python train.py --num_hidden_layers=8 --hidden_size=512 --norm_place="pre" --norm_eps=1e-06 --qk_norm=false --init_std_up=0.0236 --optimizer="soap_variant" --final_lr_fraction=0.0 --max_steps=3707
Each number is 500 + 40 x the weight over its row's rms, rounded and kept within 0 to 999. Layers, rows and columns count from 0. Numbers have three digits each. The size before them is the row's rms in percent of the matrix's.

# down: layer 5 MLP down (transposed), 1024x512, rms 0.119, rows 938-1004, columns 0-63
# gate: layer 5 MLP gate, 1024x512, rms 0.117, rows 939-1005, columns 0-63
# up: layer 5 MLP up, 1024x512, rms 0.125, rows 939-1004, columns 0-63
down938 101:442466523488502497536430528446502524498534544465468506492505449573530505512466467449454541529464513520631592493552547529481463510492462521498524506539430500484519536498510481574469491448588427
gate939 128:588532450516488509472461508521574556483498457503508501433488427513467525512556498460488503508479587545424528521563412596535466495535433534505386527418430484410494460606515483471476538429520514
up939 127:439417515464475470497553530494492501523442540481492498527524574475489470518433581588469555483513398566556525523463601440501510406480448476577505498527505495552475550404514514556511445581546497
down939 096:491462557507468466528555493498549478504517510457464553502527507465510479500479471487504511514540482503593549427454509451471529460475552554456506453488512472552550495425460508459497467507440475
gate940 106:590500479481462489464491488507513612608554556516489488539508543417493401530504521486480520545503521536506494501494510507541519479431491519525531489494535493516410432488511514498508524485520600
up940 104:495563538446471546518519474589552528552554588493540515490494523566487466452492444521495423543483444483532453463528453516571526518435463445538512441466483522514479476474482537500432477544485514
down940 104:494560575525520475482508480532572491502467538503472425528492538616509498520532407475484466435575489470348503554539504495497501577495475517514584492505528554528472431460538498483512446475535543
gate941 095:515457507448548426477543424494502584468397517449447574459501575474486524547507498463465536479464495478501496525488519492508512492493556543472408489515493498432448533465532502440449532437528550
up941 096:502564532446506457535542462493401485464464485472498439510478447434513451467522481517573526526400516563425431483482472482491460551541523556506537477482500491475450519442528485442463488527521436
down941 096:480465492468471456492500482540472562419531491438440480470489487551420541506434561519497519479498391574464544454492480464553665507454463546507463471486436509479505538570496489498474502463525480
gate942 103:503561439477476458523489430531502524468525472610460546484505500536596589536490456491504534500589507547453470486467512564515499542495528519447434499462481564419468527534509572534440496532472488
up942 096:394469524508469434510493513509520507552531539547520525567533556559426420485474534496533457507522495502538503574512534477465510466462522448486447488518525499469493496489451486522516500418442532
down942 101:482544544523473481505512475521488496523530463457486533459487463455412505411512536489506449468497544468511473455451462516560448509495525462460518492518510477569542494579471509470502444466493512
gate943 093:464524496477524514432547498546448477489514465512535539532549528454481475536454480509479536585547496532535476541520431528497579495497467507486514474481542454471534586460467486567498505513480575
up943 098:519532441446589525496505495473543461529518501556505480465488517527522507416450497557418517457499563489505428476468530518485531477441504527478455429552484403529461489483476522507510511461507591
down943 097:505454420521540421522491487497550554455576490537492550546535542441574445461501498536472528475537492485506498480471575492547535514487518519531498581513492537464518502453510556536540476525452560
gate944 101:560551473497500524474436502434497441485411466499459528464516433551531478442524509480548497479463562486483434525485475518497520536501510518479519491542441587465548555438419475436560475444469569
up944 097:372532485452533529477520483448502479477533497456517502570541458478514458451507494440560519545468523548531498575533500429467483433506552506507446550480470454526475493567516486543501472492532495
down944 102:555503499517518516541467524473528535438500481485537535531504476498456535523512433568437454556511461507490494551449452434528512485488518605507456528462493474557391503437471534507579491464486505
gate945 097:407502530514527434452594492482527480465548525465547545491435473521490568457418466433521457452570499539525577433457511567544459529524472501498537556484444458525445531419529553556601488496519550
up945 098:573460537521456495541503467530514516490523513465456471514543439535513475498512533586491504526547466522516529475558490466415552518492507477459482434539483413485545467480428529527576535502470445
down945 106:526583508486536538597460534503513435452458520524549544522530462503531530527515474469513489450520462475541551442615458477509501509425512530556543546467512512488553475581487524509547452441478489
gate946 105:426450538536554461509503509523469492582463537525447472523445513537590459500404509563521499552497489584463458462482581463540564494502539467535453452445563518469452477517490554488546509490539455
up946 101:549540474404487520485486459487473466486464496456520521525528419520508516418554444533447500563581536566482506491488507491544579521454479575526621503484534500536473505494529500486483564493468494
down946 108:524601540510506515505564476568504477474484538485496553485499544470509471519483452457422486522572539492427464559482484529499502523453547502461448506547445473520535518559543472493491494555512521
gate947 097:573471470537524498468490462474491560590546415536487531555528442559524480416395403483511535525591524556524500424487520488522522530507515500611509514457475510467519530466500485505501462518516440
up947 103:479496476552545463515514491492527454507512528502511509539529503473491537504484487435480517511471516490491485521548453451506510507485522477494517504517460492475458513494531462540522485570478487
down947 093:474525562456477550528478501449507525458467511569476494458545555568409529477475471519544584515512532453542497450480509460552516507449477450538504439513510525512519527498549523508475562516519568
gate948 099:485576490611548480449474406501555527435550510450516488471503514502572517432443467445452530512494545497519462504463518453507557488539480511463498534462535493555537487473523471486537490459526521
up948 099:467515506556551503496515433547577501495544503523477437490553460513497428419580502572524520433476572493512532625514482517418513481594454507490475459459486508539535510522485534484546464510472452
down948 099:535494494516545487503459490492548580516464562534451537515535539506481463547488516557527472462500570492511529577529424498482509526569496537467564463553416560560529421523506542483457474499480498
gate949 101:509435495547424444467455518546487543502523551533565490539502552527511481557508566532449508489483508501498496512520467490475538474617502470543476516471557490602546526443536432500522502533411541
up949 093:560491510549491568543547491476471417510543500477510496484552466585486598552450416498494445578585566528533561487502442522525519557523508486570536484572468459478417500484499431492485499528487576
down949 103:518427457572476507552413480413524485480410459519455531497450497499481486430518491516463517553567497497493509542523504459532473537537478502482535546447476525525582534438469504526492508463520535
gate950 100:556535482523451459478454443545543536434516472563512507560470459502482498515527528444534492434510505528470557400465462499607417477576518472441488484545455528487522606554468572492505502503508518
up950 101:509511446552439502544574546471561533496521514440481468489464502475474461467417511581451463536507549542544535542537437471438450458468476474468556467441454487450589537537452453529455470431545500
down950 104:469511478485551490498503469475529542465576526488503503541435500506520519522587498435519493563478511470513435514455453470521470503545464500428529441492477577450565505550456549580499531483518546
gate951 107:508561515493509498515503489397482556412529532510568476476510476510509447541526476533541510493531489556486582531543577519522531492482469468488477468536482551490485522533468567528484463473455498
up951 102:464544547540511540507471499563484523445581446531489594487571503444530502460518493545539507506495574458527472467486488556524476504500535463466486535452537458491523440461464542513487515455550462
down951 098:453445542489534511484497522466510507584568481471492517581498420517533487483498537508495555469546509488533494487405505501524498564515462442524528472526459472476480456505420522417492552452436520
gate952 096:432476487493543599473509418455471492485545523491536439525457579478538435510505553464539508540534482514497491582507470584524519529448498522547542483489460497584574438446515521478504625457514539
up952 098:522514488538386476559447454495464504461386538492535506494477450484490450469451523598446511454551560532479491501494539507537489443549506452478522503510524490421435480502476500461518443491479537
down952 079:498501500611475473471495464484531547477531582457452452358480528513449554461550480479478490476428459492475605539504445546529547455507511499512488510499512535450537475495496531469535535460471452
gate953 096:563458489535473461476367434493512460517476454538432475560519495462449580488527504536495564544480526540541423515529480481492546474463499529537539509507501519492519504500562509509478440504540493
up953 100:509591465525444548520526500545442523459428553544500543532497496545475579453496495466544523588496469473520487498520499555473454498482506552498531561510482473456489526478450520509505518517572492
down953 100:485485507520506483487448512495484517455461526553532540484495457498505515483514542497570450567506495535505434443517512482467495491502478488523603561437504506543473447482436520408494459500477477
gate954 101:473589488533438560592547514504463516528528467416448507534435458510497520546505499520496459513488527526534493419455464455533455518436505491476510466527460547465534537554544464478445553488605517
up954 102:446474469534471477532511509504481491452478482498517564504539483483441557494536522495447479472480526492570467450476484471479440414441570487572465477518482541506481523500517468517448445495557463
down954 095:464444473487469450631525430509529446558543428487549549481508446477540504481454487474447511462502502458520521463461517415497502498466520466471508512523471493502501503500577452464452456419568517
gate955 094:445469560457438518537521538554447475456480483502498486446467570469545525569459480456544499412478522489589500540542478504486515548478506502550545522582525544523476535505482460508479572531476414
up955 093:374528488472465524422451418536481533514563462479516482521520539490504435490504490474558458453501543509526529462478514469467459557551578534483495531478550533487478472516436483503497522487501528
down955 099:516523451536468455527498524568540490492528533419469496564523528499510516548577517440505504507419520530473464474539549506420447491527453511506484549512544465516527469440515464493490493526439464
gate956 102:551491519522489554464499558475507459456473513531439510543431549495502505530572445500489488532493457503468462468519547535530507450394509384508515475495484453542468534598535498445507564517494533
up956 103:518453501578508469509524523532501434494510498522493481528451525554539477539467494481535563463501460462463476544504500461518463476478496509537485465515527576526509479489452471430490511575483513
down956 099:462522437532512527488476531497437500432512482471515492455488573554467519466461486545489481489495587492505508421564522492539462481506547472537569479482457457479455510563541543504510460503433478
gate957 091:506490484469557445530523469537528476526458521500459504538517542502536448499456463463499541444496509527518529450546455456505449517466435476608474492560534547476523484471530509542453526558470547
up957 098:560564462497516553512442553523413463471503506453487452474510520585525563537512510504454494570507417468471480535515514502489479437582546441569522534516486516561554600568481558483519495447515440
down957 101:532521490491495508449449470493482535417540524488490424522532423582503520493536501466440510504490515512473518439477478521476530454535525499454476524455467501504494554548506535473501504439482526
gate958 097:536554484534525440492500504490464483501496522499522487485416534430463552528464552465409509448493538521380551408450506491467589460428408526497510524483448533518499518484462561507556529476478476
up958 098:490506565513474533481599523467559534511531476588443509489504472468535457462429554485450458562454468491531582499510554501444493447520437482558477480465487510505565457534510529449481468517476500
down958 102:388481482539490434483483496528578528478531553493530471500460512543606549435567492469481462566525467494503461470400534458492550545468461516492511477536498497506518465569486494516377531536547528
gate959 098:422449497532540560443489509526491503515439516533537489522513521532494522460475552475478465457514468457516512493466515466494539508529499456518560513541508529486427537529540471391521467440428502
up959 102:552472495539504511501488527511471513452518484444574459548509538573483537560544532470514492413445496510474482497472427542479468461477458506476538457402522489524537495606433533488446482505444518
down959 108:502492508467465505483502449556507511419543539501577493472455476568552487493498513522542531529577555500528516464477449477508503447503506544496460502558435513478453495551460502462505466550566522
gate960 097:587555494547516488442495494542486457515493512526497529522554562484546481482558541534391549535546526543572478498518535538507465491519506507450477431570448524516504473493456548506507451491455586
up960 101:391483532469509493568457572509526440485477489510489485561575542444448562479465481441569515455443493482508520495508504521522508473542480502505471466368530461504568502516517478488460471531520541
down960 107:513406495508535460534491517516512579438560492507446517542579564524485515541508504479482550515568561551510430495516484510377473538570523495483556459461457473467500460537488431489526583524508553
gate961 106:482514465492439505521453429493591507505557451501471514494441456469505490441549455563503515490487491502497513486522475422500506503404541506459455582464438552538457524516493512467563550520463507
up961 104:491502465471558545470504495517527527436579487442498450440428500553508488560522475428488540494505375487538575502460516530493519464498476605466523472503511501557465556534511545497479494476535507
down961 100:495492513491516541516559454490462492539514485465391547438512538436573475585536543455447515548505520467453522520470550535524470545471480545466505486541496473543512548506589498498485559364523501
gate962 097:505482447564531527455506527438444456557509544471440489436513539462512462583494578532492524453617501489477523546532520550424498431470495508468565463549500544530415523555547477489501508493485526
up962 104:518464463567471543424573503484484477496493452489502533521461436560475509507525472520500452502585499486461498489520437554483495461528446529484591520476488524509465466482500516470515410492491516
down962 104:525478605473456549545542510511427521492494572513549601448507521520488504524438483506459458435514516457509544541493433469539545504515545514488502476528445536447538547470419526507484499466468427
gate963 097:488549496507480415518499570448520544488461530529433498552568508537451512493571482529466466546407546472506567493488496558564488496517460471550424515434555483476555439532483553505554518561499477
up963 098:529489533510545569485533479467446476517454488461468529524441459460576523500478494518489514496522568529526459499531512509509501556479503440477478564491412490536459605508506462526416425463535539
down963 104:432484488483545477489477440494456490510509514463501569465506510493478541497473514498511471445487470550523464478520446541486531507567466528523488475508495528511513507447529506486436443426511476
gate964 097:511500445493481576519402465506533510529504517571499509436535453503485539495520475499474541435549558457452541512475459541420491519446499525503500582488454503591528478454493576511579467554461463
up964 098:466567449511460423493496469535436437575578523507469509484491464450526477421534390459482520470482542517550516535515464500463484559485489494543525531521445534451497537497594587549410489513523503
down964 101:481515547421541444455526530554487478521500439410466528466483449458463475541469480555558483489514517474517523564534498522517526483535499487462501508479483463462546580528465572454550474520534464
gate965 102:475533557452495483450482505544481517465451500512499482529490460535539513495457459438471444498533436536510500472538499509499571549480449492554554519509468494490442431522521470475488537556530474
up965 105:541527543498529602402479490535515510574458500478520490521537568482464472526514519459493488534552455490522511523530476514491484566511457539460496552559537465439476519516467491517474441480479480
down965 108:550431479455516548473512528488523517531503468480492476411535450469557515421469509518482516567484503562531562497463445522404514553353507503514519497515510393467475409465435508543482422514445539
gate966 100:521475485487492510471512483479504573607438490491514491467532524465515530485534484516540493403524526511517440449470496572422569513470463514553433432546439525516524486498514457504466560436412590
up966 096:535534463432461571478463495503474480478504480455515496520485477447538529468514526502534526518506471497450561545469436515598507502504524472496506457500492476476530448619471443435558545406468465
down966 093:491450552502536505495534505434516530493508541530540555508518520485462566451497480496438531418526539530559573550479476474520518522595575444508469497581432476502514534493538523452527474502501510
gate967 091:499500488581539441574480521495465467400508465468517439505492514547444574540452536567584494525535481483490498474488438438512483478523495473487481487515517453577479519460453502492542522526491547
up967 092:494577498473494552503480566534536570492458503515525497422516541488569472479470477462528499479519456517512425496492494464480551539486488498485527555477460469533512470506539538482511501481418502
down967 097:478488455561451538512480560558528482510461536480452527595464527502478529471508527548432492564492507574484525470507519483487458426480541491549513476535501479499501530585519452514507469487490432
gate968 100:478478495504509447495472494505481497505530521540492615501620603454488538433463505555496447493534507548500485512524462495570546542451532502488557522512483461494528481476601518484501555493502443
up968 108:543442483501509482525496516470509488477500521579546556582455447525476492461578490531519518542527513599505506509536452486531453474511481467506519497532562484495555461538499482498523483521509588
down968 103:562529492449506514501484512518538518542495494493457487570546498435485514480564455487499494474561591486523536494499458509500448507458442483444479513613580534423506490532513495456506498484525503
gate969 101:448543499482461491516478454477477535557501508505574476528530490477445516484563521413514498564527498559500564525513487530463534528531456488500510571576524433533493521517532489494496589451514506
up969 098:481494500546446470562523494511397528463511446579562449468465532463474490485460416479404517459463491508506451516536550470434488514483502492554499464399470539496539507531478514507530478484449502
down969 108:471520474497499523505460504512507523490507539520506398501536503489540477469455503519516513474473507504467477501520556477493534531496519544518487488428488434470381532599529553497518592548526489
gate970 092:459416458495503465527511468465467511569504506517504474532388511499496536532480455541548585476525493509445486532560415504613487526500498603477497525475514526494458495498470479535415425530452526
up970 097:522482453536405481489450497494445521525565394537507590503475518565448483493492504521430443456517504449508572449482495498449540518523479516491471582477523495474525486570459584486586531525502472
down970 098:508477526527518481546457531539471505498490528534570420475556500459526482543495497530531585572498464553491494559525470498557481551447510460544464499457508485463533425487475525445466449480497496
gate971 093:486501430537458541519460474521532507495530534526552485527518452513530573490520530472477461524447550499483471433524516473552510439482477499482505577473504505552526502476487488475511520489461428
up971 100:502520583428446451517473577554539465458435458521508505532417533530520531427564502587491486475498419570496453466543475521464518503511498505446526599479496568513461568484436456475506455489541560
down971 090:563454475500437466443524452471515527555462494460476505520532500445479542560568495460521505474509448497494549516487467492544439625508500453513481440488467519486461548456489486517552514457480447
gate972 101:493517461522500458503545530506437506478482425521435513550517539497515443499503508541533525517450547518539531563521552444529474451518488499455478444481516539478483493533517484488514575536515441
up972 100:561473477489525497491510450534580557506474480502522544548496489534534501480476507521570496453437480504516542467451529476519488468439515472484572399553503537498490553431509504536569502502557509
down972 097:515546528486474508473474515523490546518527537512504520428531470413508430571509512545466491519509602594461475502530522534553551552521484452496550543444481591530453451493554496503568538438579485
gate973 098:471457556433534416486522490512473512493440520463527542536563470502548446511513492561571499463476534505538478489445525527531503482535540526482425486517526504451546537547474559478478514543495444
up973 097:507509556520509438530498524516558490531477551471513482443520464514476465525489490494504532571548514530523473526525457495481509501497551508509514535437453483494510523444490523505536448505529474
down973 100:456562525469469544502504614505494560480505518516534485478470454522495444537502475508480482486563541521499417448511485525461351515490480526568487514504565520401478573510505545515524508499522485
gate974 098:540501527546567455471538496489487499494528479480443495486565483495496565476510531452474539468534529539507468456535417463514470416490579449459492466478547530558518490492545571592550451519444516
up974 105:526489517433494528504513519456480516422488537542479520530500410531513541489466519475511588503453499504496499497529431537487506476544489471480503436520501505445496587571455491491574472508479405
down974 105:477439531531426490492457560548515495466471495527501494425477437511566471430528508488481514468497530510491519481489493503501532605483445430438503495500547549492558546555456581499512519499588525
gate975 103:560499495536501503451506534527468448538380532584460484491540483507500535441482540542558491543505516520533456629444414534499504508461549488396490591461446481484479441475535487495556543508498515
up975 100:530562467550517528483546506542519569542536519534469453587536504549435531503532493510551464488584452475556558525501529474468512524576485470446566526509436503540442484520497551488504530529530452
down975 095:536480506473495465544467483492557472494536488512508554479588493511477524563524505522424497477586462549550592558486478538495519616535495510437491515540425519502548489509497527555450516450457507
gate976 095:500493448456433544432518545542471462455496469506499462530512546466507435555515502511550495509499482555462538491484562534471427561438520531556534514526473573493505560465522486518470545436416571
up976 095:491438478517530508466492553556524520548487525483441469503408476507539526490478515438471446509504512512543468517482449497531511486562513456476438453550541498497519504507481526533607533562482557
down976 089:505484506480561569596503477492511552519515488461525537554544473549543461501519521494468499507473503585492458458535428430514530417520540500543498542550487506450470501527544523513550514557541505
gate977 096:389518473559524519470463483486624497458513518485486480490516459506555485523553540461487494565428522522560473569470543444553480495488551495470512504546449512415493517491488556477612513538468453
up977 098:491468457537487498547456444421469531520541535497502424529449488443514482496518490574480447491505515478477491491521539511520503508504491522493541471528520510422448542554493587527529503470524463
down977 096:502528536487459544530534491512450536519485473508555546502502458467476477498462522406564536435509469486486505411553538515484487525489465461464488445550586521455523504470441430473459519457512504
gate978 104:534450526503529434511454425459566455493529557519513548526460486506492527501549504421497485504535504596533480483496508475488435465494462514502420447489535518593458507516518485519512435482473515
up978 098:548541474438478525492505488565480530530508460483495466547409443444517452458455532484447497458482505523512562505534512443522510546482435471471467464438552537468509517506583526452463509487564493
down978 103:499524504534483462435494497429505546445492500445552490511554469473490461506566494575526431496486522517527458434467531504542514566477477505509421430445491498570540513556506482430447518479546443
gate979 099:450520556565441478530537507550508475508501525476503536485447551410526458507500555442455519420485479477454544544547490512487481508481561475479526493441446511428524480515501533492558445511481500
up979 100:466579539541458540436533455514475469454533509505495469478543560491454487526515489481544434467564477513483527472412466581496576537523527478450473518542587521444464424469492447529478487561505593
down979 102:538483540501541505445488467456487494439566530556532477484503478519475578451489590510466476555496523536463505514454509512481435502550472540578544454528491544495474431560485446503491463536563507
gate980 104:465486505520485531506474453457469501420442469525513534478469481560450544541522487463497460432578501477537493492547484507498543503558459491532459386633456460481527544523485505490400456442481486
up980 097:512483531532546497513475414483501549493473493503513411518468528558490535589526504529529486571439472489494490524516435514590524541584491560491500576396560536540440491550478508467530502511531487
down980 104:492521530488521474484485479413495516545455521478537484551477469516531577518449486453512465483459468500512547498513506515574569544490506525507514521439470558513460500489545534541569478476450469
gate981 099:488559578524526500478548490523556447443484460443510412459523521478482484512535491518477581508526506504538541491556529551440477566520456494535475507487457533445505495549447502472540458474504478
up981 100:531524522529475505512505523469524474500507537555457479510500487488547461529542437531486522425586519533540469451603447575542476493468552477538543465494540474480503509448408482538561512520596462
down981 094:483502491516451529519394539498497494585492517538531509455511465508495556479558497510462546485517554490533604488432584440495463506548546535527508475576483425531495535455507566520479480537544506
gate982 102:537572557466578475465606448481509549475590424487608560509514435530536500496511487415497531477430545513492542492534469470517470479495547457519506519508529488425533592547515514552532510562544462
up982 104:480499462509516488568491459444518461491417468458524527460501463609485485554432496549483522445521441560469550460575505534567500485505452509528473507506511474480488478534534458525530530542488543
down982 110:449462525481505531497519538530538454487481514509525432470457455547491464549450509490524484481513499473466507484560478517529502516513480439485469495516450518434560495533574501503509487484482421
gate983 127:551546503466496500495476462488547504513529463496522424464465453463517487508547558549521502474440487496457549503488511581520510546482494493560501470469555520524450482602578431516438475453449437
up983 114:506514585481517512516484470538499539495490482522470496520500515513487496467553472457452500481440505626460520488494495516495491532481507482528468508541489568418514474527536516493439518533454475
down983 106:524439578497477541554391447515487536504496372510504459372581422464468534524548481458462527446519512553492499557383485532498510569543508519476482485466482568504499513531499533516455524551425478
gate984 099:436520531537428516501485479516440501465552446582527517420533534500509505527509434566462489483555499524486514520487557510462555463496526540473426533449573531518507483505543417491565507555531533
up984 101:484522563500511471505547494432511470503462538563541505495531468435488470510507486444430462456548525504419469497469493453523553479497520513516487527452597462562602514470542471450451521452539522
down984 104:459474475473482540558459502546465532512526461495495577471473481420493480552476545498488479530441499480491489435535544539483486530460516454487483461534508470500536425405556507483462538536554535
gate985 102:475447537436472489489538506529552539489479475550499491470548525473507566508444475481560530490490580470515501551499511473481531478551501495468554457519441559500482505467458507445496481473530504
up985 102:535540495478456459463515486490482559433494529505467525538432434497519495481514453485468512520563514497499503489516542514457487476455522486442484529522463533594562528447504534487505501570488485
down985 107:493567428499475548509492475562495526463518519462479477531542454464513484555602444543542517486463492485452560531524571482453557464472490461462530393509468559528557486458455474536477506515520532
gate986 100:370501498463500459486506427552488461444480468524521557493533566484471511530527506547486516488473491494549519518506435445460498491517507515455494528478503520475506482505499486537528562573517549
up986 102:486556505453475484522510516537504402450494456466540511493444481549464568520442510514507481533501481466450491441494409511521489460541412587556436428589520548503426476566419496535454452489524420
down986 098:516482561431505549496547461514537558512536431440514461474477481455506496461426544479473494511562471485475572538503506478516475460564503472438555484455515504509474546481477533504479487520468494
gate987 095:510457490465544480561502458483414542489538570491551528523501583486582542535522524450544598591566459556451456535463535495425478505480515532463533478477473558482517454518467549555535565507510509
up987 096:519542480525538504446528495488483479548459470469514497497533511560481449481524507488500515537461483482410544509518486503571536492454451509544471484485497410487483453491547493479472488487449471
down987 093:491473431487572501480593507526478444430460531454467479591525514572544574518540516545550543479541502521505509494478484489497545469528527517431516497485518480541448512540524422568534478520458475
gate988 097:573472544506471544437416499505545591545512490515492555537602494504484529560460474468547624456467560456565547497484487553500488497520467473567457522504527527463479478511507499483551490439503511
up988 096:491516493443588555524442487549486487573465505509516436547490598508437408510490524460531426522511562560443469502546460449472504512508441550524554488510441478542579530463521485482509557494540533
down988 104:502487411499482509524518459541528561484454461502487508520441540546503511503502497609504509429501557476486538556487438455510489475548442502493525434642453487467505556483531494484514570432487560
gate989 091:535558492498492545522400516509485511522461488467514497454444496492492491505491536496519548504532455524505498409454435548442535515451482491514504535456476493437563476486525525495509543524507564
up989 093:462504516474506517470455514541489459464495510494520449422474434537501460477475480471516469518476578504572573501488508570508455532519502443513561565478484482470480458446558527552500454420494535
down989 098:500490478554502549502544437495532436534524472482469500508441525515503533519524545539596447459519513469469462508502455482504451451485501560409509495539505466526454476500499487548498544472513438
gate990 093:455559497452495525444504451534551520558554487568496485469598480477522472496470492489520473558525505560490455578513462457526479455433562508488476510557475458493524447549441560482506558550565481
up990 098:571516488417592495466497528513470569475502457523471489496570459488550522470525453458431498471454524530455441509460453564539482572475578574549539515584553520520452522465508502507532459586492454
down990 100:509468575495591432520515504549555441469447477514478505520444461510478525462481405476536487497520487527500448497496476490508544444533575499537525503483468577401527591505494525448492538461483481
gate991 097:465502527514468510475522519484569461498537523508436410482516517446514507590533468499535450447497488522510562492533447521543569503539515474423467487502485523431553504532532459542496564475469518
up991 085:467506401460544472485496447517435531493496496515517531507508532488492489452499554438488522513455521516523479482511493537506401494492468445553469565454589418474502485516568518533508534471476506
down991 091:551502519467509547450510461514456504553508502454506496515558505443473507521520508458493556522522568524528502519500474528517460527468505482465511518522527513561518506500442492529517514549463541
gate992 098:479452432517501540492479514571505580522527527541498535544505529491512499538490482484424509478532487505516427487540449449440452462530479479486473544527480494523533482527516482413497479507527502
up992 093:538506442493538522509500510472447487526481521560507547510481534520479495470521533448554519445487476596479511504476457530407406498515456553495494531523526439514551502481501528490481521567497524
down992 097:512536515464504510522497549435557517532457509529513466419474538500452528556487436471554446512507524489507483487570487496522526519503481505520534501515530563494478505466503498463507596538545555
gate993 105:436476531472501541459503490466549472470528445484458494557545516517541474508584570500506499534513527503477546491573503459503505526468530450460527559537536559445436524534491446512420491579498539
up993 100:513579505533547503545481490491521549502572554508545389527492491454416453530485509570528465447558438521507499527534503496534541488550465474547496599403541516529479497521475498452466482530539497
down993 107:515522465512495464510446481537536561483472499456535552550524560521465471487486475460420552497537491508557480514471539529489568478507375509481542442508439517523504498512477522538555553544501447
gate994 096:509498547488508534457580495509471506497467536497464565458523524363470436413487517446523570486482491556479495483556595505423468505494512480483495475508471483536467479533545464557396504519493580
up994 095:515519540527447460447506452423585515534496470499465579483461521538523519512540515446563482429542464417503494509586465478547452568518427439518523456437499439511482517583490413548451504545523501
down994 098:500540452468557438528547498449518499547510480528518551548468524500548490505511493525457531443503499477547484457508531501490505514557530502513500509484553523472498463445549497457498540438522482
gate995 100:519505484540460494552474501528457498493522481509547480468514473490598501432504480457443512529496527538538496496461488493462567555493533477498429566481501456479471497503495492504495551502463491
up995 104:445494483448466498558500502518427546489459500456519538531389499487495423520472574502480475618546533483501583521409519537519594488548494471453502503427495567524562482494490427483532544548493465
down995 098:468508559426540464574476510542490431518466531466508489514501528386543506524488486494568531440471480509600442443479496553581466529492481471510553494526466540471458452494558450513431501522484497
gate996 110:462507505543480540463514459554527462471520533489491385469487560566451504495566408521464469505522478490446517532490454602502530456511514545451544574510565494557514457456540491510507480540512496
up996 113:532458481440478425546492478416453525500496500546462553466487555502504558531508510562527474482491497480595532485516547545444455614517526451511479424549446528516551432568499513399508484533443453
down996 092:575538565528523485455517501410524523456507474520494504455399470466485498408494496467530519566545519474431459476548552451468480503543608506521516421468531542504581536557551463530495427521551489
gate997 099:504479469506555468489520495467463558509546513470509473507523544517493505523440529482479449525505522497500533478605479500486556417531522467444519523437481533519584451493476521474447551493457528
up997 099:564515431493481481509481399604550498462484465546572500531417524520545447521490537508506540471537471473505446493475498504553486531444482514431443524508602414637444518537530550483553539511528465
down997 097:420511504486545389510500541570490495540498427452550526548541470588533538490544495459471491518503494500425485496557478465494452521525534471448451489457556528484536459470513592433547425491464524
gate998 108:485460518517486523473536500507479505589451511409426553449437512475435523518526593549485509463498527561502504483462421534506544477528541483425517551576536495491461552542501508489510490513539422
up998 106:433488543541489523488533553538495509509593535536500535549521506473546465460510480482482474477499494519477453548558538551458504492442524553540529396469556412435599557476521492455447435581466513
down998 107:549498572486517568504487472489532539531484493589505498515454560406569506418453394509476427509461446471502486490464512535464492480440541513526540497421507472457495526499495505486421583490540514
gate999 090:500521517476443509516519432530479585515535496482523477523496531472539526535428503527495497526531533509542514515474433548488484462534410471461504548501487483522494536521540513506464439490464503
up999 094:470532526499503480456498519450539487532479459498519457519562479532460421490594491508547449501528513497496458527466554479458526526530531529468666467477507535468576510448452483503546510454500537
down999 098:503538416510536532523529534513401507470509467487526500542534569465504462502490456481513543524545449504467572508447503397504384515607550454510514453521523456498437438480567540535474485569499478
gate1000 095:491505529501525480519543445536525479520511527493569462532499523465534574507488491512503463537474478496472513508491490550506471519532581527484524472636507508488562477527494460600519468519455529
up1000 101:518496444586551542513458563499513496500508478493512453430488570524548572456413484466425512553416485515540498565533481463553454510488489460523430512511443501501520464531582465528451489570460478
down1000 102:464514482518523478550555466472568591423456570525509479559573548533476453445543491547453522511446427456533437534452488468460567495495518442463458479539460502479502525493430452531535472465562511
gate1001 098:417443526535521515466527503501538461471474564481547448618445493522502527491487480495540504513516488528458468534550498470453486542533481512541461535524499564438512513448449462508481478476475547
up1001 100:518511481639483501526492530568458415514495561439433521524540474494533491524489449567534436406537426497482515484493420444532495498525406487485465496487569422463455504478478535500578508490553505
down1001 101:550500534483467511463389471430552546572509487518494547437440535447505417503505527529513470571444543476413485526584418382465504490490552465488522518425440485538447468476493540482505485491472489
gate1002 104:527466479515563571501535541517511491467491538485462554564473557444527513511529495440566505465444549465472497480534459488495512490609495457557483463454488502455523469453460513501484491555458455
up1002 097:485511496460502468475531493526516540569539526530403448486505496516471497445565509459508464481563462487522436441477550520560537494434534459521463541497496511517486509528532498444453471493440517
down1002 098:471484545497551532535418481571455511501475440511483500508442493486472467499479474572475526543573457505428532484482533412447542481464542503512550531507487491490487420537581557529496548491492506
gate1003 100:558448431502560412476513519479476463484510516451513488485528524511505435532516526531463490447560444585533524531545537557482534454567516490483453481462375587533531466527544621466473464575476504
up1003 099:474487575467528495508508536517463481554479567511508534465421455497504504469554462455405512546473497462504483445486481550490514478550490502533469509503516502447485526482505471499549592470540467
down1003 098:449537500540527564487545505505369514460547509492509544437496469513437572469473490575456492533460542454490483498546524526503557452445462536540472487503473493548453489494446555547534475556540451
gate1004 101:533527447463514499463445468473514493496526510458523522487501516452503577489507472469517487464393529533443447467463467526496520537478439512455430489478461471469533436460467464434514597530509537
up1004 101:496479507472554502508513513536490512505533538517555482521539544509503523445506503526536518457485487517517517464502557461540524530427530561457524488475486545485438467536561510495544474496437493
down1004 103:465493511529458536549469481528522471535457507464484472530576479543460503474506508490534488533526516451506510523482531562476542484462525466463490493490509511508450491521479460582609533495515497
gate1005 102:413497441502439520459538466491495423586413528536518448404466474447526472462542480507491485553455529509456485509516466482501490456515515508502514525416454476457489518469474542586505539507536464